config = dict(
    n_layer=16,
    d_model=384,
    n_head=6,
    n_kv_head=6,
    head_dim=64,
    d_mlp=1024,
    vocab_size=2255,
    activation='swiglu',
    norm='rmsnorm',
    norm_place='pre',
    norm_eps=1e-06,
    positions='rope',
    rope_base=10000.0,
    rope_fraction=1.0,
    qk_norm=False,
    attn_scale=0.125,
    bias='none',
    tie_embeddings=False,
    parallel_block=False,
    init='normal',
    init_std_qkv=0.0401,
    init_std_o=0.0401,
    init_std_up=0.0401,
    init_std_down=0.0,
    optimizer='soap_variant',
    lr=0.00442,
    beta1=0.95,
    beta2=0.99,
    weight_decay=0.042,
    lr_head=0.00715,
    grad_clip=0.5,
    warmup_steps=200,
    schedule='wsd',
    decay_fraction=0.661,
    decay_shape='linear',
    final_lr_fraction=0.05,
    batch_tokens=262144,
    seq_len=256,
    doc_mask=True,
    train_tokens=1115000000,
    steps=4254,
    dataset='wikipedia_en',
)
Each number is 50 + 10 x the weight over its row's rms, rounded and kept within 0 to 99. Layers, rows and columns count from 0. The size before them is the row's rms in percent of the matrix's.

# layer 9 MLP up, 1024x384, rms 0.178, rows 20-32, columns 0-191
099:39 72 47 52 44 61 57 54 48 47 44 31 69 40 47 21 38 48 41 46 31 47 52 32 38 36 42 59 56 43 43 44 48 55 29 46 74 50 49 45 59 33 65 54 47 55 56 45 44 67 51 47 54 35 46 54 41 44 49 55 30 31 54 50 47 45 61 59 30 55 43 58 70 34 38 56 56 50 54 47 48 46 65 56 37 60 51 61 46 40 28 58 56 45 58 48 40 59 52 32 44 67 44 58 32 73 42 40 56 43 35 60 55 72 43 51 43 39 56 43 57 49 47 50 48 56 55 61 29 47 46 64 51 68 39 64 51 40 53 35 63 68 42 46 38 64 57 59 59 48 45 53 41 29 51 60 56 50 40 50 61 46 56 46 45 56 37 51 53 53 62 26 44 59 52 48 48 42 52 61 51 45 47 78 43 51 43 41 38 44 61 48
098:58 60 61 30 64 62 46 53 34 60 53 40 54 55 51 63 35 36 45 59 31 53 65 53 64 44 44 62 49 55 48 55 52 61 40 34 63 63 47 44 47 54 36 46 43 54 54 50 41 66 37 63 30 59 57 49 51 51 47 37 37 39 40 45 62 47 67 57 57 40 67 51 56 37 59 61 52 44 49 58 49 39 60 35 52 51 40 61 50 58 54 56 52 34 70 59 39 42 62 41 44 36 68 42 44 43 47 74 59 54 34 56 38 49 49 48 48 58 39 37 59 40 48 51 42 69 41 37 48 42 54 57 37 54 58 50 49 69 43 44 50 52 61 57 56 51 42 56 41 44 35 40 62 59 55 46 50 61 49 51 64 32 34 56 58 46 34 64 50 63 48 54 47 42 56 48 48 45 36 47 36 47 39 52 40 55 41 51 45 52 41 59
104:58 51 57 70 58 63 45 47 65 50 58 56 50 47 43 51 51 51 47 46 58 64 43 27 41 55 44 60 61 52 49 37 43 63 58 68 68 46 56 63 58 45 33 45 54 46 37 70 55 52 50 58 61 51 39 44 54 62 40 41 37 58 48 42 63 36 52 49 61 31 67 44 70 64 50 51 31 53 44 45 49 54 62 62 59 49 46 35 46 48 47 62 59 47 60 54 49 62 53 56 33 50 45 48 45 60 48 50 63 66 58 51 62 69 43 56 55 40 51 45 45 44 53 46 49 54 63 44 53 39 61 50 43 64 56 31 43 62 38 51 60 54 55 48 50 69 54 35 46 56 45 37 53 59 56 43 45 47 57 43 35 58 39 53 60 67 48 66 47 47 67 47 42 46 38 70 58 54 50 36 60 52 53 52 55 60 48 57 30 25 52 27
101:57 49 45 59 52 28 44 66 53 29 60 50 51 58 35 50 61 55 48 48 44 44 52 59 43 45 46 60 43 53 46 33 52 76 66 28 62 54 35 54 36 49 63 55 47 39 59 58 61 53 43 55 63 55 44 41 48 67 64 33 49 82 47 48 42 45 61 47 74 49 53 37 60 53 29 45 61 52 57 48 48 53 38 22 50 58 67 51 48 51 36 54 55 50 47 52 52 44 61 61 68 46 56 60 44 50 38 61 42 49 63 62 41 45 48 32 47 49 40 50 39 44 32 47 67 50 60 42 49 53 63 56 42 49 60 62 53 49 53 42 58 60 70 38 55 53 39 68 55 55 58 47 36 40 60 68 25 53 47 53 44 57 64 26 62 43 41 53 52 62 41 54 43 47 60 59 65 55 61 44 47 61 40 43 69 58 59 65 46 41 47 50
100:43 42 40 27 59 32 21 50 51 55 45 54 51 53 36 41 65 41 50 50 78 44 52 57 47 36 63 65 66 36 56 41 63 53 36 70 54 51 24 43 60 59 60 63 52 59 56 54 47 49 55 47 64 53 52 59 31 54 52 29 49 50 47 48 45 60 45 40 58 49 60 51 44 41 57 43 42 50 48 51 46 45 47 54 51 42 39 47 38 54 51 59 61 56 52 58 52 46 52 55 38 42 63 59 26 62 48 63 36 54 40 41 54 39 56 55 39 43 56 57 36 49 63 46 54 51 41 51 53 43 48 37 59 62 40 37 64 42 43 34 75 36 48 38 51 55 56 36 51 57 35 44 46 46 46 49 50 60 57 50 72 50 62 43 54 34 50 28 45 52 34 46 50 58 63 76 68 41 61 58 43 31 59 41 29 44 61 55 39 58 67 47
092:36 58 50 42 57 49 47 41 61 46 42 48 47 52 42 53 46 56 61 47 64 49 47 52 38 63 52 45 53 57 63 46 49 29 41 47 51 69 55 51 53 61 43 41 50 43 47 48 56 59 46 36 68 50 36 50 36 48 50 59 46 59 48 44 52 47 45 32 54 52 39 59 70 45 46 58 25 31 48 43 57 51 47 40 59 40 41 53 40 57 54 42 61 53 47 53 53 52 35 61 49 63 48 37 45 45 54 40 46 47 54 48 49 39 58 61 38 61 47 58 46 35 73 61 29 46 58 63 57 57 49 46 50 36 50 72 67 50 51 61 49 56 61 55 53 53 59 55 51 40 52 57 44 35 65 28 49 50 46 49 38 37 40 44 54 41 45 42 45 51 40 63 38 59 44 33 41 55 55 59 64 43 69 52 51 49 56 61 66 35 59 73
101:34 46 58 50 28 56 54 60 45 47 34 66 50 46 35 61 59 53 39 45 57 54 53 46 38 37 51 62 58 40 63 29 69 63 38 59 46 44 64 57 39 42 43 45 46 37 35 47 72 43 58 63 48 53 39 69 43 47 58 39 46 64 54 61 45 50 54 57 30 57 56 45 52 60 52 58 50 53 42 53 45 31 36 45 62 56 46 61 60 50 51 58 56 57 62 55 36 44 45 49 62 52 41 53 51 39 62 50 55 53 51 40 47 35 50 58 55 51 59 46 48 44 49 64 50 47 39 47 58 40 32 54 71 36 71 51 43 47 64 47 44 52 23 33 67 37 57 47 61 59 46 63 38 36 58 59 48 56 71 46 58 44 40 36 48 51 48 37 56 46 62 39 43 51 34 41 50 49 46 55 60 51 40 46 57 40 36 52 38 39 39 61
094:61 40 50 55 45 45 54 54 72 53 56 48 55 57 40 41 40 53 60 54 51 68 56 60 31 38 50 45 38 39 49 46 61 35 54 48 48 38 57 38 43 56 53 52 53 58 56 40 50 79 41 39 41 51 40 52 51 48 44 50 59 61 48 40 50 42 54 60 42 60 61 43 59 52 43 53 63 40 40 52 51 43 54 49 62 55 55 54 24 36 46 36 55 30 49 41 53 52 53 44 47 63 45 61 62 44 47 70 41 34 59 37 45 44 34 62 40 49 50 54 57 42 45 41 60 59 52 49 64 43 75 45 52 45 57 75 39 58 56 55 44 53 51 45 51 52 61 64 33 58 55 57 43 51 56 43 67 45 59 57 40 39 65 46 15 50 53 62 44 33 60 51 32 49 53 46 47 57 63 46 51 54 58 61 60 47 37 45 42 30 48 50
098:44 45 49 57 45 54 62 56 41 58 54 59 36 55 60 44 75 33 34 54 57 66 41 52 65 63 45 38 54 45 47 45 58 55 53 55 54 46 49 56 56 82 44 68 64 50 50 53 80 43 56 49 45 55 55 48 48 47 50 50 62 46 56 35 48 55 45 34 60 56 50 51 50 35 43 53 39 44 50 53 62 47 44 36 43 73 30 46 60 51 50 64 60 57 45 65 55 50 36 43 32 59 59 63 65 53 55 58 49 50 49 46 53 48 34 60 52 39 44 49 44 69 43 63 50 39 41 55 64 58 53 56 27 52 41 48 48 57 43 49 69 52 49 34 40 56 45 48 37 37 53 46 61 39 58 47 35 54 29 49 53 59 49 19 50 71 74 50 49 26 54 42 40 67 60 66 44 42 49 48 48 50 50 48 52 39 55 42 39 60 50 57
095:45 57 60 35 54 47 53 43 55 61 58 47 42 57 70 58 58 57 54 63 50 54 57 54 35 39 36 54 46 52 44 37 72 55 47 44 42 53 51 60 57 61 61 53 44 66 49 50 45 44 59 52 46 48 59 30 45 47 41 55 60 54 59 46 34 43 41 44 36 58 64 55 52 45 54 59 43 34 35 50 43 64 62 42 40 57 43 55 41 67 41 25 39 45 63 48 69 56 56 45 67 42 55 47 53 43 47 51 47 46 59 34 57 50 44 48 43 56 35 55 53 50 37 40 54 47 35 47 38 78 49 48 42 49 42 61 67 40 40 52 43 50 50 54 48 56 35 51 52 29 52 48 63 28 49 41 51 63 48 45 56 57 51 59 42 52 54 42 41 45 56 57 31 39 48 43 52 67 42 48 48 44 43 46 42 70 69 62 59 48 57 40
098:65 52 49 50 36 52 51 60 40 59 39 40 60 49 41 47 59 42 23 43 53 55 51 57 47 64 57 58 59 45 38 44 64 37 65 47 57 51 53 31 36 53 56 46 29 62 52 42 51 59 45 49 42 42 56 51 51 47 55 46 49 49 42 45 58 37 37 55 48 43 71 37 38 49 41 46 47 53 65 51 53 51 42 34 38 40 68 39 56 62 60 57 42 49 53 60 45 58 49 47 78 35 37 64 65 52 32 51 61 17 65 54 51 45 46 58 73 58 43 57 47 84 58 62 68 31 51 56 61 46 61 36 62 38 65 65 46 47 46 56 47 61 66 27 48 62 58 55 38 60 52 33 62 42 57 60 42 34 57 46 58 51 43 68 50 55 63 58 59 62 49 70 55 46 47 52 53 56 46 60 46 51 59 69 77 53 44 44 45 47 53 55
096:56 40 49 72 46 41 39 63 52 43 50 31 51 64 51 55 59 53 49 35 52 55 55 32 49 43 48 64 47 73 53 46 45 38 40 57 59 57 39 50 58 47 48 53 64 45 53 44 69 32 47 41 49 42 51 61 67 60 50 50 18 54 48 56 39 60 51 42 50 38 43 58 53 60 31 35 47 61 46 77 43 41 27 40 86 42 60 42 69 36 35 51 42 39 46 66 49 41 39 48 62 48 49 59 33 39 64 50 59 45 53 58 34 42 49 41 43 55 48 46 59 56 46 40 44 55 37 58 26 49 36 50 45 65 59 52 57 44 75 49 56 52 50 32 51 38 72 79 50 49 75 61 60 41 62 61 52 59 52 66 59 47 45 32 30 53 55 39 47 58 55 43 59 47 56 49 51 47 57 49 66 53 53 45 67 43 33 52 60 44 54 56
102:33 42 64 39 52 50 38 38 55 48 52 41 51 43 55 68 56 60 43 49 52 49 67 55 46 62 66 69 50 62 55 63 51 67 53 42 54 43 50 59 59 55 59 50 32 44 52 58 77 52 47 41 49 54 34 56 71 46 57 54 31 48 48 48 47 42 44 48 54 51 43 59 54 61 50 53 54 53 64 46 46 50 51 64 59 43 27 38 42 62 62 44 30 32 54 30 49 41 45 40 47 55 43 46 47 63 56 35 52 42 51 47 36 52 51 44 48 55 55 62 57 32 47 53 57 51 36 57 41 70 52 47 61 35 56 35 58 40 44 58 36 44 48 47 56 43 42 59 50 60 55 50 44 60 53 46 52 42 49 47 36 42 32 40 49 45 57 66 44 41 50 46 61 34 62 56 56 38 64 51 46 43 61 43 53 62 37 51 34 36 49 62
# layer 9 MLP down (transposed), 1024x384, rms 0.165, rows 20-31, columns 0-191
098:33 62 53 42 50 45 53 47 50 41 54 47 53 53 54 36 51 53 51 50 71 36 64 46 51 45 44 31 50 56 42 58 46 52 48 45 55 55 66 63 51 41 39 44 47 30 40 53 34 51 52 62 47 49 50 62 45 72 48 43 45 44 49 29 53 44 51 43 61 46 61 49 48 72 44 40 57 55 60 38 40 42 46 66 70 60 67 43 58 54 38 54 43 58 42 53 45 44 50 47 62 46 60 55 40 44 50 59 43 44 47 52 58 60 53 46 55 49 46 48 48 47 42 50 63 45 48 74 45 50 57 53 61 33 62 39 52 45 37 73 50 30 27 61 47 36 44 49 58 63 44 58 42 51 53 27 53 53 50 50 47 45 45 46 37 62 64 49 61 43 43 54 51 55 30 57 36 52 77 52 52 52 54 67 42 40 48 36 49 44 40 57
104:58 43 57 51 46 50 61 32 53 44 51 45 43 37 47 47 35 56 38 44 45 71 63 42 52 37 55 39 63 48 57 66 60 54 37 52 54 48 46 45 43 56 57 50 48 57 66 71 51 64 48 55 54 58 53 58 46 52 53 54 65 56 34 49 52 45 55 57 41 32 30 26 32 41 52 50 60 60 42 53 64 68 51 30 45 42 50 55 53 38 36 51 42 49 61 41 50 48 41 40 53 60 42 41 56 52 55 49 58 45 60 54 63 48 51 41 59 51 34 57 51 63 51 57 56 61 55 52 43 51 59 34 48 33 47 60 41 57 43 39 44 71 57 73 38 54 45 56 51 58 53 57 27 59 54 44 48 44 62 41 40 60 59 56 40 39 59 54 61 52 56 74 60 59 39 68 39 56 58 38 49 57 57 68 40 34 43 64 40 67 47 59
099:53 52 47 46 51 53 42 43 43 52 63 43 51 40 55 30 35 25 63 44 44 47 56 64 52 41 46 59 54 54 46 43 47 50 68 65 42 54 47 42 38 42 51 47 54 50 38 44 49 41 54 52 39 39 59 55 44 33 55 64 59 56 41 37 35 51 57 41 56 43 71 47 62 54 58 53 46 56 71 78 48 65 36 44 72 47 40 39 48 46 65 59 44 46 43 66 51 62 48 54 59 35 51 48 56 41 38 62 31 53 38 57 50 54 44 45 62 58 30 43 42 57 42 44 54 48 64 71 60 43 31 55 39 62 72 40 50 43 52 59 62 55 47 46 53 47 26 47 40 71 43 42 46 56 58 64 60 51 49 54 53 48 51 40 47 53 64 56 55 51 60 41 51 45 54 50 42 35 74 37 57 32 52 57 42 58 58 44 51 44 49 41
097:61 49 54 45 51 65 59 45 56 48 48 41 29 44 77 72 47 54 49 53 31 64 64 48 40 62 62 52 41 37 55 41 44 43 53 52 57 51 49 52 48 57 34 49 48 56 55 49 45 43 49 54 39 69 50 40 33 43 44 57 54 43 47 28 55 48 55 25 48 54 76 47 50 57 60 62 55 46 56 51 68 47 45 56 45 54 44 32 63 58 79 46 33 39 53 51 48 53 35 45 49 44 45 59 51 59 60 49 62 49 49 36 40 52 47 52 56 39 74 55 34 53 44 34 51 41 35 48 52 64 52 52 39 64 50 42 61 52 46 52 42 39 46 44 80 61 47 44 57 58 40 51 49 52 64 39 49 58 47 47 58 54 56 56 37 52 67 59 35 42 55 57 40 41 52 52 40 50 48 51 54 53 52 53 61 33 49 50 50 51 47 48
096:41 40 56 53 46 51 47 41 64 48 34 52 49 63 61 37 38 48 37 52 49 32 34 49 47 43 78 66 39 56 55 38 31 43 55 60 54 57 52 36 52 48 68 60 35 52 51 22 71 54 42 42 46 54 33 38 54 37 54 35 42 36 59 49 60 45 52 56 54 49 60 65 42 19 74 40 44 39 39 44 51 43 35 20 52 48 48 55 61 60 50 44 44 58 59 27 48 49 52 59 62 44 56 49 58 51 40 61 45 48 58 21 51 41 52 49 50 47 51 44 25 56 36 35 50 39 47 34 29 54 59 49 57 59 29 75 64 51 36 28 64 48 49 42 59 48 51 37 47 36 53 56 56 47 51 59 52 42 33 47 42 46 57 63 63 43 64 40 52 59 56 57 58 46 55 62 43 47 37 54 50 53 70 42 48 43 45 64 58 30 51 43
107:51 62 59 44 57 73 34 49 53 31 51 53 53 36 49 45 46 50 37 39 74 40 40 59 53 39 53 55 24 48 61 49 54 51 39 44 62 58 53 53 55 51 55 44 55 44 52 63 50 61 53 57 74 49 53 62 46 52 38 48 52 50 54 42 47 51 46 38 55 46 60 44 51 47 60 65 46 33 39 53 57 52 50 38 53 49 41 55 47 40 42 55 48 69 51 52 45 46 47 49 62 43 52 40 49 57 36 50 53 52 28 48 31 64 63 53 54 66 51 55 58 47 73 48 57 48 64 61 32 47 31 54 58 50 37 23 58 44 45 49 62 71 48 60 46 39 46 65 46 46 51 57 40 56 46 24 55 57 38 39 48 44 42 64 58 42 38 46 63 56 52 37 60 47 39 40 40 43 42 49 60 57 49 66 52 48 46 55 56 35 62 60
097:52 49 70 33 53 65 37 41 41 58 49 39 56 56 60 64 60 76 46 53 53 40 26 37 50 67 61 41 44 48 53 41 37 50 52 55 70 43 50 44 45 53 48 54 60 45 60 53 44 55 61 43 49 54 59 66 66 70 38 61 67 29 31 64 56 47 29 60 49 58 51 43 47 49 57 41 58 62 56 46 43 48 57 47 27 49 45 54 48 42 50 63 46 67 63 59 66 66 57 28 61 42 54 44 47 43 47 47 49 47 39 49 61 28 54 52 50 48 56 58 60 33 59 47 45 64 62 42 67 38 63 48 69 60 62 49 51 56 53 38 23 51 20 48 48 42 54 38 51 33 40 41 25 50 65 40 48 52 67 56 54 55 49 57 60 53 34 45 58 43 39 56 50 60 59 50 50 53 44 37 50 52 53 62 48 73 67 46 45 54 56 50
096:48 61 53 53 50 56 53 44 65 45 66 61 51 78 66 56 45 50 43 50 43 60 45 62 62 47 60 52 46 47 61 56 43 36 55 55 45 41 61 51 76 45 33 38 47 56 43 41 40 44 36 51 44 55 34 32 70 30 55 46 49 51 64 48 45 53 45 36 62 62 40 42 46 46 56 49 52 63 35 63 39 36 43 46 49 52 65 51 64 30 50 59 36 49 60 39 52 52 61 60 36 59 58 76 56 48 38 53 46 44 55 45 32 73 35 54 70 30 29 36 65 48 52 49 66 44 62 55 54 62 50 27 44 47 55 69 40 48 47 50 61 54 40 56 43 43 49 49 48 46 56 48 50 44 71 40 44 42 54 63 43 39 56 54 55 60 55 49 61 49 50 44 48 39 67 48 48 62 45 60 47 60 48 33 29 61 49 59 63 41 49 26
103:33 61 45 58 62 41 60 50 48 57 51 44 61 44 59 43 66 48 49 49 45 43 43 47 38 63 72 44 60 42 53 32 51 51 23 53 64 45 48 52 45 41 52 58 65 48 40 36 53 54 43 66 49 52 47 58 49 36 47 31 60 46 55 56 41 25 67 60 43 49 55 48 36 63 65 53 53 30 40 40 52 51 66 38 55 62 39 51 60 55 38 56 45 38 49 59 43 70 71 32 46 46 35 45 48 54 43 53 42 32 32 56 54 58 36 53 51 62 45 44 53 62 51 59 60 33 54 41 55 44 50 58 54 57 53 63 39 58 33 30 52 68 56 51 54 48 46 44 60 47 52 28 34 50 51 47 58 59 40 45 46 44 51 31 67 56 59 51 55 57 48 58 50 74 39 75 59 22 56 50 39 54 47 46 49 47 47 52 54 63 50 36
104:69 59 58 51 51 57 44 48 27 47 54 57 31 44 58 76 49 64 48 57 28 55 52 49 54 50 36 48 41 54 51 46 60 60 44 61 49 49 56 56 60 49 47 36 51 46 26 44 42 53 61 53 62 37 67 56 27 66 57 45 47 55 59 51 45 46 53 48 27 52 50 57 46 38 47 65 43 55 47 64 45 47 82 46 58 62 39 50 52 66 49 51 40 33 37 43 39 50 55 51 51 53 38 52 28 61 64 43 52 44 64 51 50 32 47 58 55 48 54 68 29 58 53 57 44 47 44 34 49 43 50 46 51 45 48 62 53 44 42 31 37 44 53 26 47 51 37 51 48 34 56 38 64 26 50 39 51 53 44 41 47 50 45 41 55 57 41 36 45 46 60 57 27 45 57 60 39 45 60 33 52 42 23 54 48 56 47 50 51 61 54 47
101:66 51 43 59 54 67 64 37 38 48 43 52 71 54 48 42 53 36 62 35 33 51 49 55 44 68 34 68 54 48 55 41 58 44 59 44 64 64 50 42 57 61 56 48 45 38 42 41 36 61 52 36 47 70 70 80 57 53 44 61 51 44 37 52 57 33 49 70 45 47 46 36 53 39 54 58 54 54 67 68 51 47 40 49 56 50 46 66 49 50 50 61 54 29 40 53 54 52 60 50 55 49 62 58 58 56 52 49 60 46 61 42 43 49 65 48 47 48 51 53 55 45 52 75 45 33 56 45 61 76 64 42 53 58 64 56 43 50 39 48 45 55 59 44 52 54 36 55 23 57 41 49 56 51 40 55 53 43 65 28 57 44 58 40 40 68 58 47 57 44 54 63 47 47 64 50 61 40 77 49 56 62 58 67 64 47 50 40 52 41 57 43
095:44 42 58 27 63 49 51 42 42 51 53 37 45 61 38 42 45 44 53 42 66 45 40 54 70 44 28 45 41 56 39 43 48 44 53 46 49 53 48 46 43 35 29 53 51 48 51 57 56 64 60 65 41 55 61 63 39 56 53 48 54 52 46 48 37 46 54 59 57 65 50 23 53 45 35 42 58 70 59 43 49 49 40 59 49 52 58 58 56 45 48 42 65 63 45 71 49 41 51 50 62 40 42 39 56 56 40 46 41 59 50 58 52 43 50 46 56 46 59 51 62 37 40 71 59 46 55 68 30 49 69 36 40 57 33 45 44 42 52 59 48 43 46 35 43 42 63 34 59 38 56 38 50 37 59 51 61 46 41 48 47 51 39 44 56 40 67 54 73 59 42 42 45 46 53 53 43 55 57 55 45 49 57 57 45 66 47 58 60 56 54 46
# layer 9 MLP gate, 1024x384, rms 0.171, rows 21-32, columns 0-191
100:44 57 37 48 67 53 51 38 52 48 39 48 55 69 39 65 60 68 51 50 54 53 56 63 74 45 60 37 59 52 66 59 72 53 46 37 51 57 46 39 56 65 34 36 57 43 43 41 60 53 59 41 71 57 65 62 62 46 42 43 49 45 44 55 61 44 58 40 45 39 45 50 42 40 38 55 61 57 48 52 72 43 53 69 53 36 55 43 52 42 63 34 54 36 67 61 37 44 44 45 51 34 53 45 50 32 56 53 51 47 58 42 67 62 46 48 31 72 54 48 35 47 48 53 45 58 51 45 54 31 46 50 47 54 52 83 48 46 44 40 50 41 39 54 49 47 64 41 45 76 57 59 45 51 58 47 43 54 32 57 47 52 72 44 68 61 62 51 68 54 51 44 46 59 40 70 48 42 57 53 53 65 49 59 43 51 38 63 52 45 52 44
105:57 51 52 57 36 47 29 57 60 60 55 66 63 57 45 32 54 51 31 60 49 30 66 36 46 45 34 58 26 30 44 47 38 46 55 49 42 49 43 52 32 57 52 51 58 49 66 40 36 67 49 68 40 33 45 52 34 71 53 47 54 59 57 63 48 55 52 58 59 62 38 49 48 42 63 56 54 53 38 64 53 40 58 50 58 33 44 50 55 38 47 55 49 61 53 67 45 65 60 54 65 52 57 33 52 20 56 31 47 77 51 56 32 45 31 47 47 62 45 36 47 57 38 47 33 57 72 65 54 49 61 40 58 51 41 42 49 44 54 51 59 48 44 44 46 48 55 51 57 54 52 31 48 48 54 31 58 46 52 38 49 68 41 66 45 55 55 48 42 41 51 62 57 63 81 71 68 66 48 42 50 51 46 61 55 51 58 54 40 58 49 44
092:33 58 54 46 50 47 49 41 69 66 49 57 56 55 55 55 51 53 38 30 27 33 51 57 48 50 64 64 57 47 42 39 50 34 63 48 44 46 62 42 70 41 60 56 46 49 57 43 46 44 55 15 52 64 57 54 28 56 46 70 46 34 37 45 63 57 54 41 47 56 46 46 48 58 53 50 49 51 46 55 50 36 73 47 55 67 65 62 55 59 49 66 40 45 63 29 44 65 48 65 62 58 56 53 49 52 65 47 62 39 60 51 60 56 49 56 35 57 40 53 41 66 52 65 54 54 57 42 49 69 61 44 42 49 40 58 33 51 44 54 61 51 42 63 43 66 60 47 63 40 51 47 48 41 51 52 61 56 42 49 60 51 54 57 49 60 45 41 60 53 54 60 46 54 51 37 41 43 58 47 40 68 53 61 45 71 52 51 45 59 37 43
107:46 55 36 60 59 53 61 45 54 28 52 46 43 69 44 49 36 50 42 60 57 46 42 50 55 43 43 51 37 41 33 45 39 39 51 68 40 47 58 32 51 52 55 30 53 43 48 36 36 51 42 51 43 60 58 79 51 41 46 57 67 42 64 32 61 64 48 51 37 57 48 53 55 53 52 49 37 45 58 24 57 54 30 38 44 43 45 62 56 35 39 49 41 56 55 42 41 77 39 49 59 36 57 42 55 45 43 50 37 43 53 60 49 52 60 47 52 52 40 62 54 54 48 48 54 68 56 47 53 58 45 51 63 31 43 72 58 66 55 48 42 33 39 38 43 48 48 45 56 51 45 49 60 43 44 56 66 32 40 45 40 42 45 39 62 40 53 58 60 50 59 42 51 54 63 60 80 39 59 34 52 38 55 59 40 40 45 37 57 49 49 47
093:63 42 65 50 52 54 43 45 41 56 52 35 59 65 54 61 54 57 39 62 47 52 61 36 45 46 54 47 35 62 59 53 69 57 49 39 36 44 44 43 61 43 67 45 62 59 45 54 42 49 57 31 61 56 67 57 69 39 49 50 47 42 49 47 37 43 58 63 48 56 61 37 34 57 48 56 57 63 44 53 50 54 42 45 50 63 65 40 66 63 33 67 53 38 45 54 54 47 58 44 51 43 44 66 60 64 45 50 56 61 33 37 44 41 46 36 54 47 55 42 55 54 48 49 43 34 52 40 36 65 47 38 41 71 43 44 39 47 56 54 57 24 46 33 47 43 48 59 55 44 57 48 41 44 41 77 57 54 39 55 60 60 72 51 54 43 47 57 55 58 59 54 58 34 53 60 58 26 52 30 50 67 32 48 41 60 43 40 51 60 51 42
100:60 62 30 52 51 49 49 49 66 63 70 40 49 41 53 43 48 51 47 49 41 52 65 72 55 63 40 56 52 37 42 26 49 38 49 38 47 56 57 61 71 53 40 69 53 39 45 42 50 54 71 46 58 56 60 54 40 47 47 59 47 74 44 44 53 59 51 47 54 49 43 43 46 52 30 45 40 53 57 48 64 48 48 38 45 44 45 43 58 34 59 68 35 48 39 56 62 37 43 45 50 59 60 50 39 50 66 63 40 30 37 60 59 60 41 49 54 56 58 67 47 49 37 60 63 51 32 43 39 60 49 66 30 33 58 64 55 53 53 42 44 47 84 30 48 52 51 48 51 51 52 63 63 45 50 65 54 53 44 36 55 53 53 39 62 43 74 30 38 44 46 46 38 47 60 68 38 59 71 47 49 60 53 43 45 54 57 45 57 54 45 39
095:56 59 50 47 63 55 46 56 63 58 42 64 57 50 59 57 31 56 48 57 56 40 46 48 66 54 70 57 45 63 33 63 55 30 64 24 42 42 49 53 51 53 45 49 58 46 60 48 47 51 52 55 39 60 36 38 45 38 58 58 41 58 56 53 36 66 45 41 54 60 43 68 47 49 60 43 33 48 62 54 48 48 42 36 46 58 50 44 44 46 50 52 47 48 44 73 61 61 30 49 50 55 65 42 45 43 31 39 49 52 38 68 46 45 52 50 40 66 44 43 61 38 44 53 51 37 58 49 41 42 51 46 52 48 52 49 59 41 52 57 52 48 46 45 41 45 53 59 50 51 63 54 51 58 51 40 59 51 57 59 40 37 57 61 69 30 64 35 50 46 77 32 50 62 46 23 47 51 54 63 48 61 48 52 32 43 42 72 46 34 33 35
100:52 56 68 66 48 50 48 50 36 50 46 74 45 44 53 62 57 73 51 63 59 52 44 43 48 59 48 38 41 43 47 47 53 42 51 63 46 53 40 39 42 45 68 47 42 47 46 66 58 57 46 53 37 37 54 56 63 63 53 60 42 48 56 19 58 46 46 53 33 49 62 60 51 63 44 47 49 32 59 30 43 46 66 43 45 43 33 59 63 33 34 50 46 46 61 58 42 60 55 26 40 31 42 66 60 62 53 63 41 41 48 31 55 52 58 53 44 66 57 64 47 51 56 52 44 39 47 64 44 37 52 41 62 54 51 61 57 52 50 55 58 53 56 38 24 51 60 50 48 45 47 53 43 46 52 73 45 34 62 58 68 63 45 37 48 38 54 61 44 51 57 43 58 63 61 61 52 44 32 41 52 62 57 44 48 54 42 40 33 57 50 67
103:47 53 55 42 86 61 54 52 57 48 55 62 59 47 54 52 47 54 74 68 57 47 41 45 54 48 56 66 50 48 64 52 51 52 39 49 59 54 48 48 42 42 56 55 62 61 61 63 40 44 57 48 61 75 35 47 58 42 50 65 65 57 62 48 44 53 51 55 45 57 53 59 47 60 37 56 42 53 44 46 45 27 68 46 29 55 40 53 47 51 45 35 39 46 63 61 33 48 41 53 52 63 45 38 60 50 49 55 38 39 63 41 41 63 45 61 55 62 48 55 74 52 49 51 70 55 53 44 54 56 56 40 33 49 53 51 61 53 35 33 38 45 65 35 62 63 43 58 58 54 45 55 71 44 62 24 47 49 60 56 58 42 42 66 28 50 55 33 50 50 58 50 41 48 51 36 58 69 56 58 40 56 36 38 50 51 42 35 60 58 63 49
099:54 59 36 49 53 46 46 50 53 39 48 51 58 54 36 55 45 68 45 59 51 52 42 55 48 36 45 39 56 60 61 31 40 53 50 33 60 73 43 58 62 58 59 59 44 45 46 41 41 45 60 41 64 55 40 72 64 42 53 53 65 58 65 63 54 77 53 42 54 32 63 80 48 62 49 26 52 58 42 54 64 59 69 63 46 37 52 54 69 37 55 44 44 43 46 48 51 53 52 38 62 48 50 49 54 44 43 51 63 54 50 45 60 51 47 49 51 31 47 50 53 49 52 54 34 52 49 59 59 37 42 46 59 42 32 52 44 49 38 59 33 39 66 40 48 48 40 59 34 66 67 45 44 64 44 16 36 32 61 53 59 51 73 52 54 50 56 50 38 40 34 35 67 54 48 46 51 49 68 56 59 51 37 52 42 65 58 59 62 50 49 34
093:67 44 29 48 37 59 45 56 49 56 48 45 62 27 50 63 44 74 36 54 45 43 61 56 62 60 39 41 36 70 49 40 58 53 49 52 49 54 30 49 55 30 33 46 51 50 61 35 52 42 40 33 57 55 47 39 38 49 44 55 57 57 43 52 41 70 55 45 66 61 37 50 55 67 48 66 64 33 54 56 51 37 43 40 54 46 62 40 50 54 41 41 63 51 31 48 60 47 51 38 48 52 46 57 62 33 46 54 40 62 77 64 43 62 51 53 42 59 58 47 50 38 50 45 56 53 42 46 46 34 56 52 36 61 58 53 30 47 60 58 42 47 50 32 32 46 50 63 57 45 49 38 68 60 47 56 52 44 55 61 51 39 69 57 30 59 55 33 45 40 42 59 63 62 36 30 46 47 50 65 61 47 42 59 67 46 41 39 54 38 65 28
099:36 42 51 35 50 63 57 35 55 46 62 56 43 30 44 53 46 52 53 50 60 50 42 62 33 69 59 37 56 59 41 60 41 37 50 50 41 50 58 67 40 56 53 24 54 44 63 22 64 54 56 65 49 49 46 55 58 56 35 36 56 60 49 55 39 43 34 68 51 50 67 57 59 63 38 41 41 56 39 50 70 40 50 48 44 43 58 24 45 62 55 57 38 51 69 65 31 54 51 47 51 65 67 56 46 40 53 52 43 56 50 46 55 71 33 55 41 60 60 48 69 37 36 66 49 39 46 62 41 27 67 61 50 48 49 56 53 42 29 61 39 44 51 48 33 51 45 37 31 56 47 39 49 52 59 40 56 51 51 52 32 49 36 59 53 59 45 53 43 48 47 42 55 45 36 69 40 43 52 57 48 46 57 43 43 49 53 54 41 36 52 58